Part of a small language model's weights.
Size: 19 layers, width 64, 2 heads of 32, MLP 192 SwiGLU, vocabulary 2048, 1.67M parameters.
Each number is 128 + 24 x the weight over the matrix's rms, rounded and kept within 0 to 255. Layers, rows and columns count from 0. Numbers have three digits each.

# q: layer 5 attention query, 64x64, rms 0.299, rows 0-63, columns 0-63
# k: layer 5 attention key, 64x64, rms 0.279, rows 0-63, columns 0-63
# v: layer 5 attention value, 64x64, rms 0.254, rows 0-35, columns 0-63
# o: layer 5 attention output (transposed), 64x64, rms 0.263, rows 0-35, columns 0-63
q0:069151144138132128102116124108137131175123126122128140088129103135164123118147170146133122128144131164144119136107146130120121135083120119117141106133112124101134099143094141143175108155104092
k0:108147154149115164122087077093127109139135123116124110140142124169104135134100134127159117150168093132087110107175128101121148126148086187158143145138136131131090092170117109212121112127074109
q1:126112115116140126159127139141122130128116135136134131128139159134162140146120079132085101137107117094130121115153119145117119131145137114151118129112094143117143154117138139124111137106168114
k1:116148103119143118091131140125148110158090124128139143129097085092105096130172154135126113112180134185122112131109133077133117104111128097117100169110153149134136160128150136128172130188142137
q2:115127135127128133106142119107131122153127125125132120102110092127134137120133139132139115149142148168126138142122148134110131112092137122104133113140113118117112115146096144148145129168095114
k2:095162070130131173129148116131147121134125112109132108135114114147097109106107165122147092092181095177138165112085082140157144154145121164150102140128119095147083112130137118181139094137156113
q3:148102136123151120127147135143122124140114143151148127122120140132167159132129072129091081154114127087106124127162135141098123131131142107144145124124115137125143146138122142094119114122151131
k3:132122108114103094139138158153145107127149117138137159160112104069117124133148130157111146109143143120132078169118155109119095088102156075104105148102123166139156169126158142099134157128191138
q4:101164136132110132116110124095138117110144102119108120140146104130088100118111184144170179104142125170137128130103135115154126129134127152108105137118149122139119109117126103148136150151093139
k4:130160134130112169122112087121126156115127143084098071082157116182140127089088134112130094168141109171133182085122139163089167161147146174175145120188130103121068109119098130183102105125078100
q5:135117147129118128124123107119144102130129119118115121109129103110133145137123143121148147129148148127120136135116131135132111111110126132116135118139143139124106122131112129149133126142111120
k5:108112118111140165117123094150111166118124132122129128140151126154147107115118118143126113096136095154133131140102147139130129136151093123162120133147132129118095128138162087140116090112164168
q6:112165146127117149116121129102146126114136103099091121150149110144101091113103162157151178105143100159121119124098127126170117132146120141123108123126167140139101124131135106150151138130126134
k6:146133128100111148110122101096131144134142138121083104118132108160134126093104147142142113141131113127123153059121135148152154136156141200155141139177146094132083094141137123167081105140092139
q7:120138126135103128127101115103142112148141125103115125132140110114104117129132178128145162125144142145122130136125120134145123127141123126125125124140137124143107120130123098159133125127113129
k7:126130151117129174108122085104133126143100146116138089117151115157134116098100129133156119165142120145162167096115125146145137126144130171159140115158139110114055094097123137153124108124079132
q8:130121120165099105120144129126160137134133126132107081133149143126118143148120148094161085153113146173171116145087150108121127142103129134126132094156091126105088141134163124141146142103104125
k8:153133123160118134113135139108124129125124093111141107117127119154123108164162122128165147139107137074131163122138105122125144131136102097114090103091142134135121136138116136157128129154142100
q9:134143114114108112142112187173100178126102113137114216125105123124109104234149132159116132122078115186116061156118143049146098111081098070053162117078137114116210118108151107092174185169136155
k9:102124111157127115143118176141101133131117118120155156103079121131145114173174132129125101145137142141081117132175134086099104133119126103118157162125092122108167162122135134105120135152127122
q10:109131112106153109098118139147116082120125123056132157170155113142109162149114145133126131116136108106135163111123157154103177147150136119149126125105144124165121120147132090119124090114149150
k10:135146088110125106170107083099173085130159156137129116135091103143127103084089152146115142167112112152173123110128128172128110136166155111163127087131130141135160121105126104136132155141149125
q11:125120130143167117158159139098136111122138160073123142210138133104126123128129186121121165113109142144124154103150166181141126113104144087112117097114135162111113116089121116135073105079133166
k11:129104114127143109213134136112135117105137154112101113166108134116131133142135163138097157126129128121158167155096142165126094126128130091166096134126133123164111120081123117148150121112121092
q12:115129125123138142172079109066112119154102124125110138125109118116123152110127134127117153099167115120106143087134178154110110127169156105153139141114141136163143144127173109114128152101127151
k12:114120112130148120147121131157112135115112119126175122102151169146131118094129094122106146128128125188125121143129179137158113095114101135130153134129099155109128151108103150120134152078142154
q13:157086109165121146139109156118135100140104115129121105068117100144155163112117120133110109126080097143122140122120158167128115114137139158113146128152131126126110123173142189130124111119108126
k13:107130119134094142099138127111163158106143121117092121127101122112112122130123121112185144098134116116150150115165147151166115106150093159147120139159157111112102133096114106146127160122176139
q14:110124165114114140135133139126172099126134126143147151104164130118145120128142074144120095140157149109132150074143113125136126121135137116135129115098103128153131098126100137144134138135154107
k14:097093158103104133133123107144089126155168139106128121134114096155089132133112131174117160148104108149075143143104152137096114151118123118113136145132095173124180076122140143148182115119148126
q15:115136160137166148132169101145149135103133153138143130105143097132155153120126115148111126109069136141143156131163120080121167139138109155126095103111119130122154116130115111114144132125127084
k15:098133129086142117151121089120130135131185119144096139096145121107148115163172114149100138137112099126109094109108160112148119170132148149138091133153142158136153121132129121122135089156107123
q16:149159111113105128126120111112133123127105143083129089142124102117131119145159169118126140083138126109124113158165117175165130088160130134139153143102136131134113169040107155162139131122137144
k16:143121126142124141096135132135127111076116155168141090167109151130136144137137163147092082140140174155142144147132158106140092149119132136115138098137123133136114130097129133080164147085091108
q17:111114121149162137105161123131132099157109183092140110141166127160137134108101084140133106180140129096140148097133141136122179170148150143133143099153070110097101107154122099124080104102131111
k17:185120128115139126168106061112156135139134118135113170097118118156148096143119131174135147150125118120148099135110090131113138127125130139147100136142132114102147088137111121156133134119133123
q18:160129145132144166138118134080153132095080129117093099103131115123125163092114112102093092107104130107136176121144140148124128107163156139185128172156142134147106136144117178138145115095128126
k18:133125139117108158141147151100130088111181159141100092152122134118133135099137154109129167124126117135102152113111156136179132106140136154087077094157132132112120128079110100097161144138140158
q19:130106136101150132176107125092135176137138122149140117114092181165125113108125119130105117134144147157165130061121133178133125138149114097176127134170100104083113093160152143122112085105102129
k19:132115155120137114128098122091127129151122106112120153125146137103167123130140112111142136138163149160130175144136093117150143096121119131126157139111112099141098113133104081153118143123164117
q20:109124109125124128149107157135126141119116091148148123092089100144139118116161150122150130151125167150125139145149144117153141116160105144120137113062103101137133109134122159119115169102083095
k20:126170134133093127135092122118133114106148113139140129122161137086125130135137154126120127139134089128102130115158163111136149130186073140121107150092124148113116139138120142144200120112142109
q21:120129115141119156171133113125123134120147154104088133175160155105110126122131108098105163166128115093136161098135134162114149153145132128132089117134140149138156102129130109104120087118127134
k21:095144142067144097132103112132107100164164115159124134156129125114182153116094133164112181143103124087137121112133113203102131134133128121133103089122147155134126105064134064149120144153164165
q22:145119151139108148078169133108145146137164121134115093076147137127129128142159079119115083142101135114135148152111107158096143168133172144164091139138123117118116120137088155134100093137108113
k22:124162125146100143077152123123107097150160118091091091173122108100162146149130150127167119167121122115130108102129103158141152081125162131118121123131159161145097097080156121153121142149138146
q23:088120148100214137064140082105138161141103139099109040088176147190151170077062034081100052213149122091172193100153131119078180187152185160207152126223106105109068120165090147178068120107111096
k23:172129128105164123171124123130128115138135158100138126116093111130114096099131116117135141136112128131146110155076098140134169116129137122116090163140146079120118127118140130143146117134120143
q24:175073178134131147110118101125130096167097138144088069063121150162138181123089017119128108140095135128158114112152112131115144150160179179174165125184112108106101129107108167129120103107109127
k24:128125132114079133065140116075135183095169084105087138147155170218165086115114129124148139115135088121140119129139128150145141160116117139141128106151128132127097084146145072156112108123189188
q25:145104134158122107116118139134125160108124142118142154101146162116087132132136125126127140138124118147130134139114132132126135168122138175139132127104135086135142121161101158121064161100096112
k25:101201116162066092161120173088161077125109141065110128095165096134136145130122155132135162177127155071089130097134169109090169090191115092152145143103145134115104124133106139141166126090105138
q26:140124164117124145096132127092125152118092148111121096059171137144142147143105076127115079136116133120117126088170127170111135154155187156192159128143124118123074128139096170134123130111123114
k26:135123134117080164143138144104116091118129119100097133134121123162155088108138112164137113163128121144100135118124181129155126099127130141119137123156112149142128092107111123137146168133105170
q27:134137091151133156141123127103138111133112156124140089139123126106110096122091164082140095145168106098159143142100127137126126185130162134180131109130084132137090155134113141148141154072138098
k27:166153115158116133126096165123163091138111119154144129120184138134101108109147160142147152123113118104123134080113113113159119127142148135118116092108176117102091116124105176128148134115119121
q28:076135117088088121119107124162141095122143159111139098117137094099146169142171126139129160146154135107135075105138118094126154114126082137138108162118110157119152134146158109116162164164146121
k28:134115145067120144124134097139129141147088117135143187085101139145093149137125107124146091141158167083148116160108173087114146106114155125131140075140121125121141159161136162130200106113115127
q29:114126113082144138082150127182127122102135124127152173128068107132114170105135109172133100112146124122122106135129117071127155131087076136134136158123113119104134117187151127132186144192165109
k29:123149136111121135144149114111160110148114111148103171112128105132108130120124113109180107099109129115128100098115117073140165148119148151114110134147126116135133144199134129140108126120164134
q30:129145125136131117166101180148105096117055123102117164165099112101091143183181153144171172173102171159084130133117172026170098087124085050046139118071146150101216099106150127113157196138139170
k30:148148121131094123155136153104111134127139127127096128137139138153117111127168163120089145078106084119117133126148132141135177132142116145119100139122101107099129128147113119151170120100151136
q31:088150116115118119165119127109139122172125141139115116138078111112110131115139111083144155123135156124160117120125102144158155126129137114170143127113128136164136138108124103137100126097093159
k31:140150119107111101138149141122139086117145139150166092139161172144154131115138122109131146156195127124138112142144120131110069115104117121117127122073100135107105145124107141111189123111132098
v0:110130152098125102165173182119089192117139168100105106103098142095131116103128135162109157111059130106126148105152088143129143108188129143112116142112125123157162118125133151117160105120115209
o0:152096116118118152112146146111137133121125154136164081108088153139129138156126128133177114163165101093125121145089129099092159078123138111109120149137128155116126133133177137114113106147171111
v1:084095143115158092167165134132073168140151163118153111106123157142186114116094128094110138138077108108131140152103097113122184102142113133087121114144130167102139153133082141131124127175134156
o1:166142118123105113050134154125152136149102150101164103130090161136166146141156113165122092162096141110144107106154117119136132122095152157147076131129157145119121127135124128114143096086124116
v2:118130154087144110144034113135149103136164128132120117127168189125143075080115095090163140136154121120178141114062112135086149177144087150115133114121148179131118142152107135144061141109145105
o2:135120122145108140128170155178127127136103129104113153131104131123096165173149133114123127126152137127081081132167126095126113119092143107106093102143129126118118148133115144102154136116168164
v3:093106161126095112105132132122109181107122099125132128150111133162171153112110132139126162063081109135116128126131103143145154111140151133147116107136123132148134119127103123145100104157121135
o3:093139115152135113110151107146133136085132129113173117126155146098108138160159125193130121160122086100162125140132112061101151127132137144135180137124093114114097164126136176085151082121128121
v4:107114146096140128149113136147111183138163154141139135123185208119164118120127116139119112133143107113076094108126132151116126151140134132142111094133098139101141140132116120110006076109107137
o4:123132089118161134159151097139094098131086159149112157117142065133117100099135134142162101205138131098131089173118120184085115115080159097113127134175177129072094162102132161083180149192092154
v5:134141121155147134140154125131123062124103141113140132090140160108126185133137148106119160098126093121126145120094142116140141136108124135110133089120116141146124167126124129134149124117118067
o5:110076137087147092108127147103128147107189103116101132116154134154157145130107127155086137171084138121125140101133139127098097133152161106138100108104141153116116154139140182137118162096124136
v6:143120134127084166110149144099096160143141157133153140178137151152098102129121146101118136127081141119122135134065130121156118136128134124125156093130128139125102108126118128105097159152152122
o6:121142137144167080118089133175105113095102126094113109162110118114154100060183149175112133183162095130130161158134074139170134112089150124152118127108168125158172092163126139127088146095104144
v7:141108116098143105170109132130113141152130119115108126131140128124165118111148109140089169106138101134129099147170135135120105143123108121124134191107151103150159135106167159106154138074151148
o7:167139119188108145099200123100132183097136078111139147097114110138147185111125092102136108164182130133095117148079165114144149061141144114160125127148129112138076151086102132126082119133145147
v8:107151116131119118121102137144110110140113093132124145167139146149083146117137106138135124161141087151121136127116171092144145112141101111127152113122144126113132105173116089136139153148153110
o8:124166157148135128079139124122116100102136117058085135119119109119141104134166160166142176108099126124105095120110108154159141157158110129098128170129110114170151114169110106144119111124124155
v9:116120153113132141134106140128173143064120111138113154172142148114122125113110135106136175131144143094116132127082065111124108148143124130087151051130150146114128152129098136128157129121143140
o9:114119086143109068095108152103076146159095150128114127097111112135134115152125166180137189090128119122146152151151164113112154116106167150085109132156106147116151154113108132125113114150150144
v10:137157129123125153092109145132134134094147114135113161159089110120127123138137083146156178122094148114131144142075084108137146114123120126097132120116147140111122126140104157128141121124149141
o10:120152110122155131131121179084159092104097183123127071080090194108142011155141108153126167135149097112150132121158156134174159125124138106128153109136170129176117103125062088078101158171115157
v11:104103144116111140186131143118102152120116152133149114145121110124159120122095127144095118117080148136133155145142092142120136125179152141132113116137088085099115131125113146132117087141143157
o11:126119138124153112094120112143119118129129134176106108090118159137097146161171155143123125137156148106120128124118132120146149147096089137130135161195128095133135103146137135098077142129091118
v12:155119121117130120141091135138155113107107114126140167149144156146157138156141054133161143122145143148098115161101133146113090101078103111157123159104111112138134114162125164126047179022120139
o12:119092113144141108153139108116134126073153082142140097157155144101127130128126147152121132127108164128126130143154111142121115126143094102145095156159147118146090138107132088125148142140154114
v13:088122137136116158118154113121131114142148156127130125139134120142100120135122186115144115156116128110122139123118069111150150120130153147108148051139120140124112109134121087146138122167129122
o13:096100142107117079129136159135136128159135125157075118117119091148173101129163050166121187091100107147130133144139149147050141177097182099128132154080129175118155059136179135162153137086095151
v14:169119089119125144125115157124136111152136104121107124148128106107073128135167163111107134119082123165139132108126155121127105147090123113141146203099140121154130148117191159095119144113139119
o14:151175131135104135170116121130114123100142155135137133141094159185088163067138108145129104107126044110136106125085153152199109112154148107116115123136152126168138116087109134144097133147148114
v15:157156113156090157083117123108133133114098125107114134147165195144129098114158129122117098141163126127077105122116132127104131116108129136161165143129144113159130104135143101138149104093135153
o15:125106110171139168134114134127140157108082093154130137118106089138151104107130116077092121156150062132168125157106118180139129101118143109175128146102130105106162091127147137169141137125132164
v16:107123123138114135093112133140139100117152098124130148184134060136117105123124139140142141124167142131125137114146120118097135137109136137147125134129141144103141113131163130134121099092138116
o16:070151119104081160143093123145090137154082050138124136157107149135146138184121132131111116116168137152126101148137178108109120128135105120098176121181075133131176068082123127168150118129131190
v17:141138132154145130113100116151133152122111096146093107100180176123091124139144095136118135119205115124107128140089153128127104155144140129159133099139106135134121132121125120118100125097137144
o17:104137115112165122167170115115143110130119151126110124163117121112185189104148174087131158116141115104125124153130143098091113130133125110070127094133110140109156144114128125129120142163153062
v18:148103127115134121132101111139160085114132115136121142093144139108088068144126116125154127127162120161155123136127142103117110149091143112111136156131152159176143128106157121143115131127131098
o18:192124158121099084178140164120163098143102069147096168133124131123124111125150134081108156097096128105156097147110172103158095079118146114163106120154135108119130149121144129137153110110118146
v19:131120127130148127130139133111118138132108163138114145126122163122119192126134104098124132145115148137137120132154084129116141120114120164107145102106153149101116131132127131165136074160126049
o19:185075096111094063187145097118170174157154133126123107098122091122152098153112103120134093120165095140167163136122165136130116153106137058131151190130136154081099117158099139121115142102137159
v20:130121135144105134134147129092081182150149080119122141136135109161144130109088123172123133145091140172141142092161118152156137095126120154183066145128078104128128078128152153122135111105133170
o20:117196108102107097109096113154178134076138145149160132120091116122188155098098100144146100125133102144128136159126120188109138125142075145147180165159163084148092102133114122112070129187096158
v21:080107153130115149136117146112135136118193149138126135172136141134129163112129129142113167135121058143096122132117097148193130112160138138136083108120114128079130134153075130107117117119104147
o21:161177126137142146151141098114111143102145150111070090115103162130106093123102139172137121112101149103079125133148145124083159154124170114134149156145139088123120159117103169125130132102111145
v22:139170105184112127123109129127153123098116089103124145148132133110126166132153147131123140110096121139119108097106190131112123109111166131125134129119148104130125116153156125138160133088136128
o22:141125122130091092122084104091098132146169131197110106124137127163174093181127132123118167125158106112090111133106078142166099142157132074141145150108114120172098096101115154144141145162142158
v23:120130114119114137114120122121103144094171133114146134135088110141117105129118150120143118168077155184135136134122111129166153154102091138133152155122144117132126094117140156138109148155122079
o23:125133144142112144133135170114140144102153113134084179137185149104125143081081107164114103138136090125153121130127104156110173140065150121124104146128121159139153076132129070100144154107125135
v24:088110132078121132079125106114094091092085125116149129071104109126108118167153114106132136097086172117177166121087109109199146126131160128136138130119138155175123128146156150131177173150161207
o24:137115120167147111172133125144173161106166104129148091133140142134126104133125171137145154142116110129103096123134101091127121094112121128085120101102128150146148115105170102123146084165136096
v25:126136116144189121116062116139139147138136101173145131123135102109194130125138091082109136166111123112126124145117110142119122126126150133153138096136135166074131172110060152120057117110127083
o25:137095116108155084155167136143120149119125128180160130095164161089116155119145150105158110102143142161106120115186104168129127123103141144074105103134095103103097123110091188131134128137133128
v26:105123127136097133143169142118096138130117157127149128146135129156140122146125152159113097105153125120108120099127142156128121114128138123128120121143098053147117113122133147113175111110109151
o26:114177157129134148116063117119121113105144110132122132129141142130175112120148120108116143166125125151118132163103124109133105117089124179146160137145135103162127134116090122110120178122069095
v27:099150145124106120130160136109172160111130092103135108128117098144117176110113122131130159101125080121105143115124142128099159151134155157105126131123146127154135127143116136147177082087128110
o27:137103162130119148107131149098105082120136126102119105067154142135179123149121080173100075099135137110150143143126172142154089123156117134124113129141134153122082145115182180093113112125152124
v28:149142149161153154121113139153149089135102159152090137117127154100072170151121114124148116121160146127119114114073162102107120112117134105103159099133125140162114133127122120135081147170104105
o28:098131095084140115089131147092135116148137137112089096140180119142084140133174141076137148146099110116136090132135137154114103161182155103082139133099157163147186156124123121112134092115163128
v29:094107127104143098174146136143109095153146174129161122099107111123179121138129110136100119161154060115140129136086113127156127102146128113106100140120140152122152164096118115129137145117118130
o29:172084179116142148110147133107150120135119081125122104106119127149157119133129157131116116126118145126097136120158148098106103099158126119147105129146055138101079150190108168156146100144082187
v30:137185103157137108108075117156182132124066072137096141095163117117079079163158102120153059141174176142144138120119182091086120175110143112137152132136133151095120134139145108119080156117140076
o30:140122162102099120159139130095108117145116141140127155123152105111084156092154156147120152121083127099111135145122136164166175095184105120091137106087130158149149147097090129116163149134084100
v31:113108149116175091116127138135095196198113085128153120101184187145163137132141117144103089153136085156122141117169161172138128135115122116128127123131125070102158097137128095129110098095083116
o31:140144109106154174167124099116141101094126119118151121109097097127136144116121127109162129127091179103120108140112072145108099102117120130128127193138052157137156200122139160128154166135128110
q32:113138146111150106151129133131130126116132117134128128107116128137087132118131128094114114133105127121150121122131123131133126131098154120109114121147136107126145133141117141148109131135143138
k32:087134142133101134125132083123118129133094096134097087090111121162150141141110147121149141142137148128125129130164104124106138095162125172123124133135145109133106124146142122174141091160091110
q33:146133125130112132121148117138113110138124100129150143159149104089163132144125103128128139136141108136107115127147116139097108149135126130110134141120132119144134105110116143116125149124131150
k33:121107111120146123134108128125138140116157135137141140135119152121114136133135142147121134127135113133131129109114116139127126111144120094122128146144135128098129158121131084127129108107143137
q34:127127132140146106147126123142095117108134126121118135125105135154110099135136126101118106144124129129137128140149125139136136120108144144123095128140122120123133136126140124124107127137121110
k34:116158138129104149111105125117112134146110119123119109116152123140111147112118150156111138111122124124102120123141138132095141091155132126149144117141128147134111151144107128154155091105120130
q35:143134121127115141132156126132108116146119112128148146168144108099165144140131101113114159126152090140119102108138114141093104126128114126122143147118137133148139124108127130123134146120126137
k35:138106086122155110151137150141134128124150180121159180155134138108111118160141114125112098144109149130158113112085140129153129156102124100112135112136106140116160125121135114086099159123170126
q36:149132123138125130148158138126107140134127113140144142157110119096166133165143099104117149132144109128114111108156129132085113125129116122125150142101119116136124130095119151128121144131126133
k36:130119096118171136151112155134131130138143180113171167161153151107126105163145083121099105127124122124159099120082123122161119184138106083120139130111115147120145132127146107097094141096168131
q37:143149108139115121136162141144130133124126124133134131130123085089143146128153137151127151139098159123096143111140161133090125104121135114121117106111119122136161132098103152112140145129136119
k37:139112108156156107165136169121089132113160139117133157123083135138163092146127096105152098107110139114142139147139128114154093149111144101122125160114079118136141148116167146087110151116124131
q38:165130120144127118132153150132109136144121128113135134131092154133129130162143110110103104132135143136118134119134137107118121118119112130099130137116107122122127143115147138126135130151131116
k38:107126112114165118124104153121110137151111154126122143129150150147132106155121117122121122113124127134150120114103111122140120162128089103113154133117125153149135135153122129089108135118132121
q39:152148133126112125137146134171109115112103116127144159125132081102147140152137131122117140139126156120108138147162146121076129094100113104133134136102101140140163131092128161103141145145126124
k39:136144097122132098139143180183107129141141149137136185143112149143147104149165107110123090135103136116129146126121116140130119149122118125091144113129094153117182127125116122085102111089159117
q40:127112120162150138157149125117096169125134144114146121174131119097134133140150165114110133111111124147097134124152149164095100106147157130128109099139121124137085149124113096102099129121180106
k40:138117137122125124158117120104111135129215134162126143166135118124120101086099118124097109105123124116152127115131126172158122123117150156151094130148176103148131120089121150148102087149095172
q41:121159135132097154082133135116157124126122131102095108123132104145074149121105141152139116134182126130109130095097099153156114129159153153142157125186172123149076095156104114178126096132084086
k41:132130136131088144114128107081181140137139113096092043141158127125078155088119186142119177153148105141101160114142129168145151124157143153127097116164148129107065111140097160164144111137111145
q42:172120131151105109118146148122136162120139163117133131118139122115115105111146177138100161113081120151105142130143190150081139091122113106119106114145103156106126152082123116128134124114145130
k42:132136153172139099160122137134108145101121131139160158176114132089135055110095134158117097115128146142135120117160103109148145108155123130134137155131131118106140117103162091128098098148097162
q43:116139111117172111139137135131131147129139182124163139140113093091139152162158121162104163136114140087132131135115094134149127104133120118123115085081119130130148143119139116128083102130148136
k43:103120074080134154139141169149055125165154163155124098118108086075133134162133144130064101111109178081173141153171114150174097124114152110114136180112135131183102200109172186088109121131150104
q44:095141154107137153123136111079113116132133142131141151135129124105123158114109168101139153124106134108134122110088160118126142132138099135122111129097180130137152114156087128164154128110079109
k44:104128137129147146103096129119164139162146072119106114107127115152086119151091109133139180109101118094145126134169079123127125138139158122165123136106107132161115113139106163142123104141201100
q45:134121168109142147154093080126123131146124155129135145115191141114100114119079103170134150124163064128128094115133107141119135131126093150144107169112166096132137090149146120134126088135123155
k45:100110113116180158108142127127121116153121148135154152136125105136115156094135112123127137144123167140156126111094139115179118123124118097134170105169120165128115110133131126094119136120108145
q46:150106073097130107161150149148135151143124155102131145116133134082143104160178114123086138116113182112134106127135139143129107104125137121151114140128149174117123199122170082107104108115104115
k46:110104149120123128170124148105067123098145162158134110166112129074110141118160198130135089126121116132143125136159134119133139126117111128116133141106148098088119164120173162120113116122167113
q47:125106147151144145183095127107154082133108099127136130127159129155104126135075127115146147132134136087145121165129135128138093135125171098114134138137151159138098126102103123128087140135172119
k47:168121124159132133138125090125121143104154105142086089139133169130148152142139126107159118100091156164141172132097132161086059086111156129119114119141119119117115123092118133128165158114133125
q48:101114154135163156154112140114116176160163121160126139170114096138123106114089133128133150103124071165132099100135123155129141154137162104165110095122143120127087123073123124110140115099145124
k48:131125148129172132145135105140130131136144175113116147120151135119140126105115118127131125138137129105181107081123137130108076172142151117133139154132130110140129149080130121109081127127070123
q49:073121117138142133145136107104145124138132131119142136097157118111146144130116102145119165114110136120121096145159132134101171114142117167153108131109133145148136137120105099117078121122144138
k49:133105108074105160145132123147086146147153134142140117119099091151091115118118087108133134132083161082160132111148117182131122122087130130150119119183138088138133125106164136112159149141200122
q50:071175103108117079104141156153114154121150144128124167118151154117139093147166075158118129090169155082106111093173095133093169118154106152142131130123064133118130153165162123110134121121147116
k50:126112102083130099182144117134104129184140169152165116141108118120162115077170122146097146133130103091109119101152097147153146148146096094127136136120164078093139146145146078093169095100208152
q51:159136129085145087134136100143120146126113112112136161125095125118103123124145129167087121151139135101081109125103108106147140097150139121127152119154138153120152170145133124125161111141124116
k51:122119093146153122133151140120126117137124136157120110090118093107153105144169149142125132144137118104099155138123134117191147147141144122144132124121125105113080157103167195102128091134136134
q52:106141087157146140149128174142140135128115166104124127184128138094162105147126149137137154125142078130118135112133126118170132139108081120125134171121104135108108130132181096141129124112065138
k52:095105115118128120168139138145097133137128128106123111148159130155110133126129130103140118138101123136133118122159138110115163132168102142078129148080149113113172147116133127088116146108155126
q53:117131102109175111181105138125114162118106148151160140155126177145181089123133133122106138153074075137135143102108080120162125154163128116139091098091126122117146126110102082128113125095162145
k53:100136103118198096153136154162081100142123150118127136131150113122110112181132115099101090092165150154163136129143139128121095157100121109111172188067105142149151151116139165085109142118082115
q54:171151146153125112128115136123117131111144122124104106144107113134124155093129147149095153133116135145106131121085182113134138090134116140148141111161129121116158122097088165152139121115107113
k54:105138145167124129107142117127158133110136122102107101098121091135137106136119131157129118141120098118125165134161114147170163137153157164145114095144107157123113095092115113128094133178094166
q55:116097121139156086162155131154103134096116151132162154134087128112135121166180129134119127173098180096150157181140104112163128101098124090089112108126101153112135157132157127119127116143178116
k55:118141067133164125140162187133113102141105087147192109123104131091091118206131129102117072123181169104139092160144118099116103073128143122102120192083102118144088222176168186119152117129111104
q56:119142201163102175143158089069167090162122127072115032091255055149110178057050122121154156191126096196062185115142110116071122131161154202153167151193140112195106010102058132193065173146005103
k56:119132130149133142114129115127147123134158107074114081132115101131104163108136119120125154115127109184158163102115143159142113145123104123128155116160112132104148110111109121101171181155094153
q57:116123123120125151146145124141117115136117101171082119155148139134182086098141095086153129139117134090186160114164114114105139142120144157117078087113124127135124133110124130172156123150134114
k57:155118143143190123137088113131095122189121113123136155150115165108160122140101101141156109091168110138165087179126109132120153161120106120142087113118125146127133148141103104089104136122097091
q58:092129120141140086149167125125094154092143113119146147099157128146152103100116094161132087122106159146120128121207108102093163121137132171132129081157076137127132132122145108108102128154105143
k58:126106125099133108154143117142126130115149103130158138132099087141141112105165067131125131137149080107136130107123150143143105136105127144142111136157170090138114151137128093142132109149112155
q59:144096135142128149129166109129109155095118093129135140136110096120129124122138127108120126144080180154140144170161168130123130071115126143113093070147152140152150154127128114119127141134126125
k59:122133122143132115141131144129115123107158114151166147139092142111106130160094125133151097117144108079140127158117126097157112118086137164157088118149110137137096134133116151153099100163099124
q60:159114094114134085139097119149108155097083128152128165123130192120151130136156127118080129148150097063106153113101148122123119148117151122124126155110142136092172138160106098145175102117215134
k60:148157122145139127134125142103089133134099129139139119138141151094145095165161172119085117147147157146112117161154111124160160115151129088149141101110095127127116105153133140091122116114126144
q61:163128125131123113109151121113121147129139164098144140106101081119114154132148162145135111137138119168081106134089171114123148129115120130138159154144138103103136121153149120103161095128079145
k61:105125135106045165096151139115161143077112070122129137097136080138097128095149125126148155216119148112115137087140144119169142123138143130099122156140115108147131117146161134158123097158117136
q62:129122134138135190114126111109138156142135096130124121169138129133125147100137176130163126070134089169150118144138155129118136117123119111081145094110143148115095119117149129138112126144098159
k62:116109163134139086143099101111146135119124115145116172136147116156146107130066124125139176123097127101106169154149110139140116108119119148146089129128184144152124121076100108151090109140133122
q63:120101115147145147133129111150106143142131131151104153167105119106159105158110118120116146112137095120130100135156145144128128122112121113146109134116160113128099115115185087098085110132182157
k63:125097109113168153166129162138075141144146195151196163151142150098120128152122158109100065139105186086149101139098130139156095130133130113116118115118134103119148175104132154095071158073118121
v32:123138110111168116140113129134132128166110172130159131149106159119165111147132072089130108156158147127152091108118144135131087187120112111133120174108165101157109128109146129100128168109074105
o32:153090137113110117149104117140151147129117154129123106130109134106107146112091117149126158131098123128108116140146058158133173080123102146139137162115111149160132144156107153172145133117113136
v33:124142109120128123135137140122142056134117155138143135118125112120108106127132149145115152117144103103147121108147078147093093143117127108130150128116126167127129140137120157135158173108117087
o33:114115146124160128109125117118135120137163138096140147073106111101139095103085127130116126090142146108147155131121142120149109150082157159166121144139137098134116133141110114138164131118141132
v34:112146121154117113140125142116144122120134126097125112145108096118170132124133148088132161125131124139111133142104142150108156118175130114125143132126102178134110115107127131128163150089139099
o34:130132134137134140141121134092125165136146097134126120112131132102119129154128109160086087115122125116140158112101123140153164140066141148113123130095151121068115124138146103154146125157131148
v35:124138150157131162140137113123131095144126066140118122084122092134102134135112106103132152127132125120130142124160130105109149101129123154146155077143146152143131128142095144151166085166147088
o35:124113116116130062101142123165130130154127139121114148151130143154142103116151140143102143147106159131136119134143124153135089163115123118099131135138111132091095123127129116133108143130160130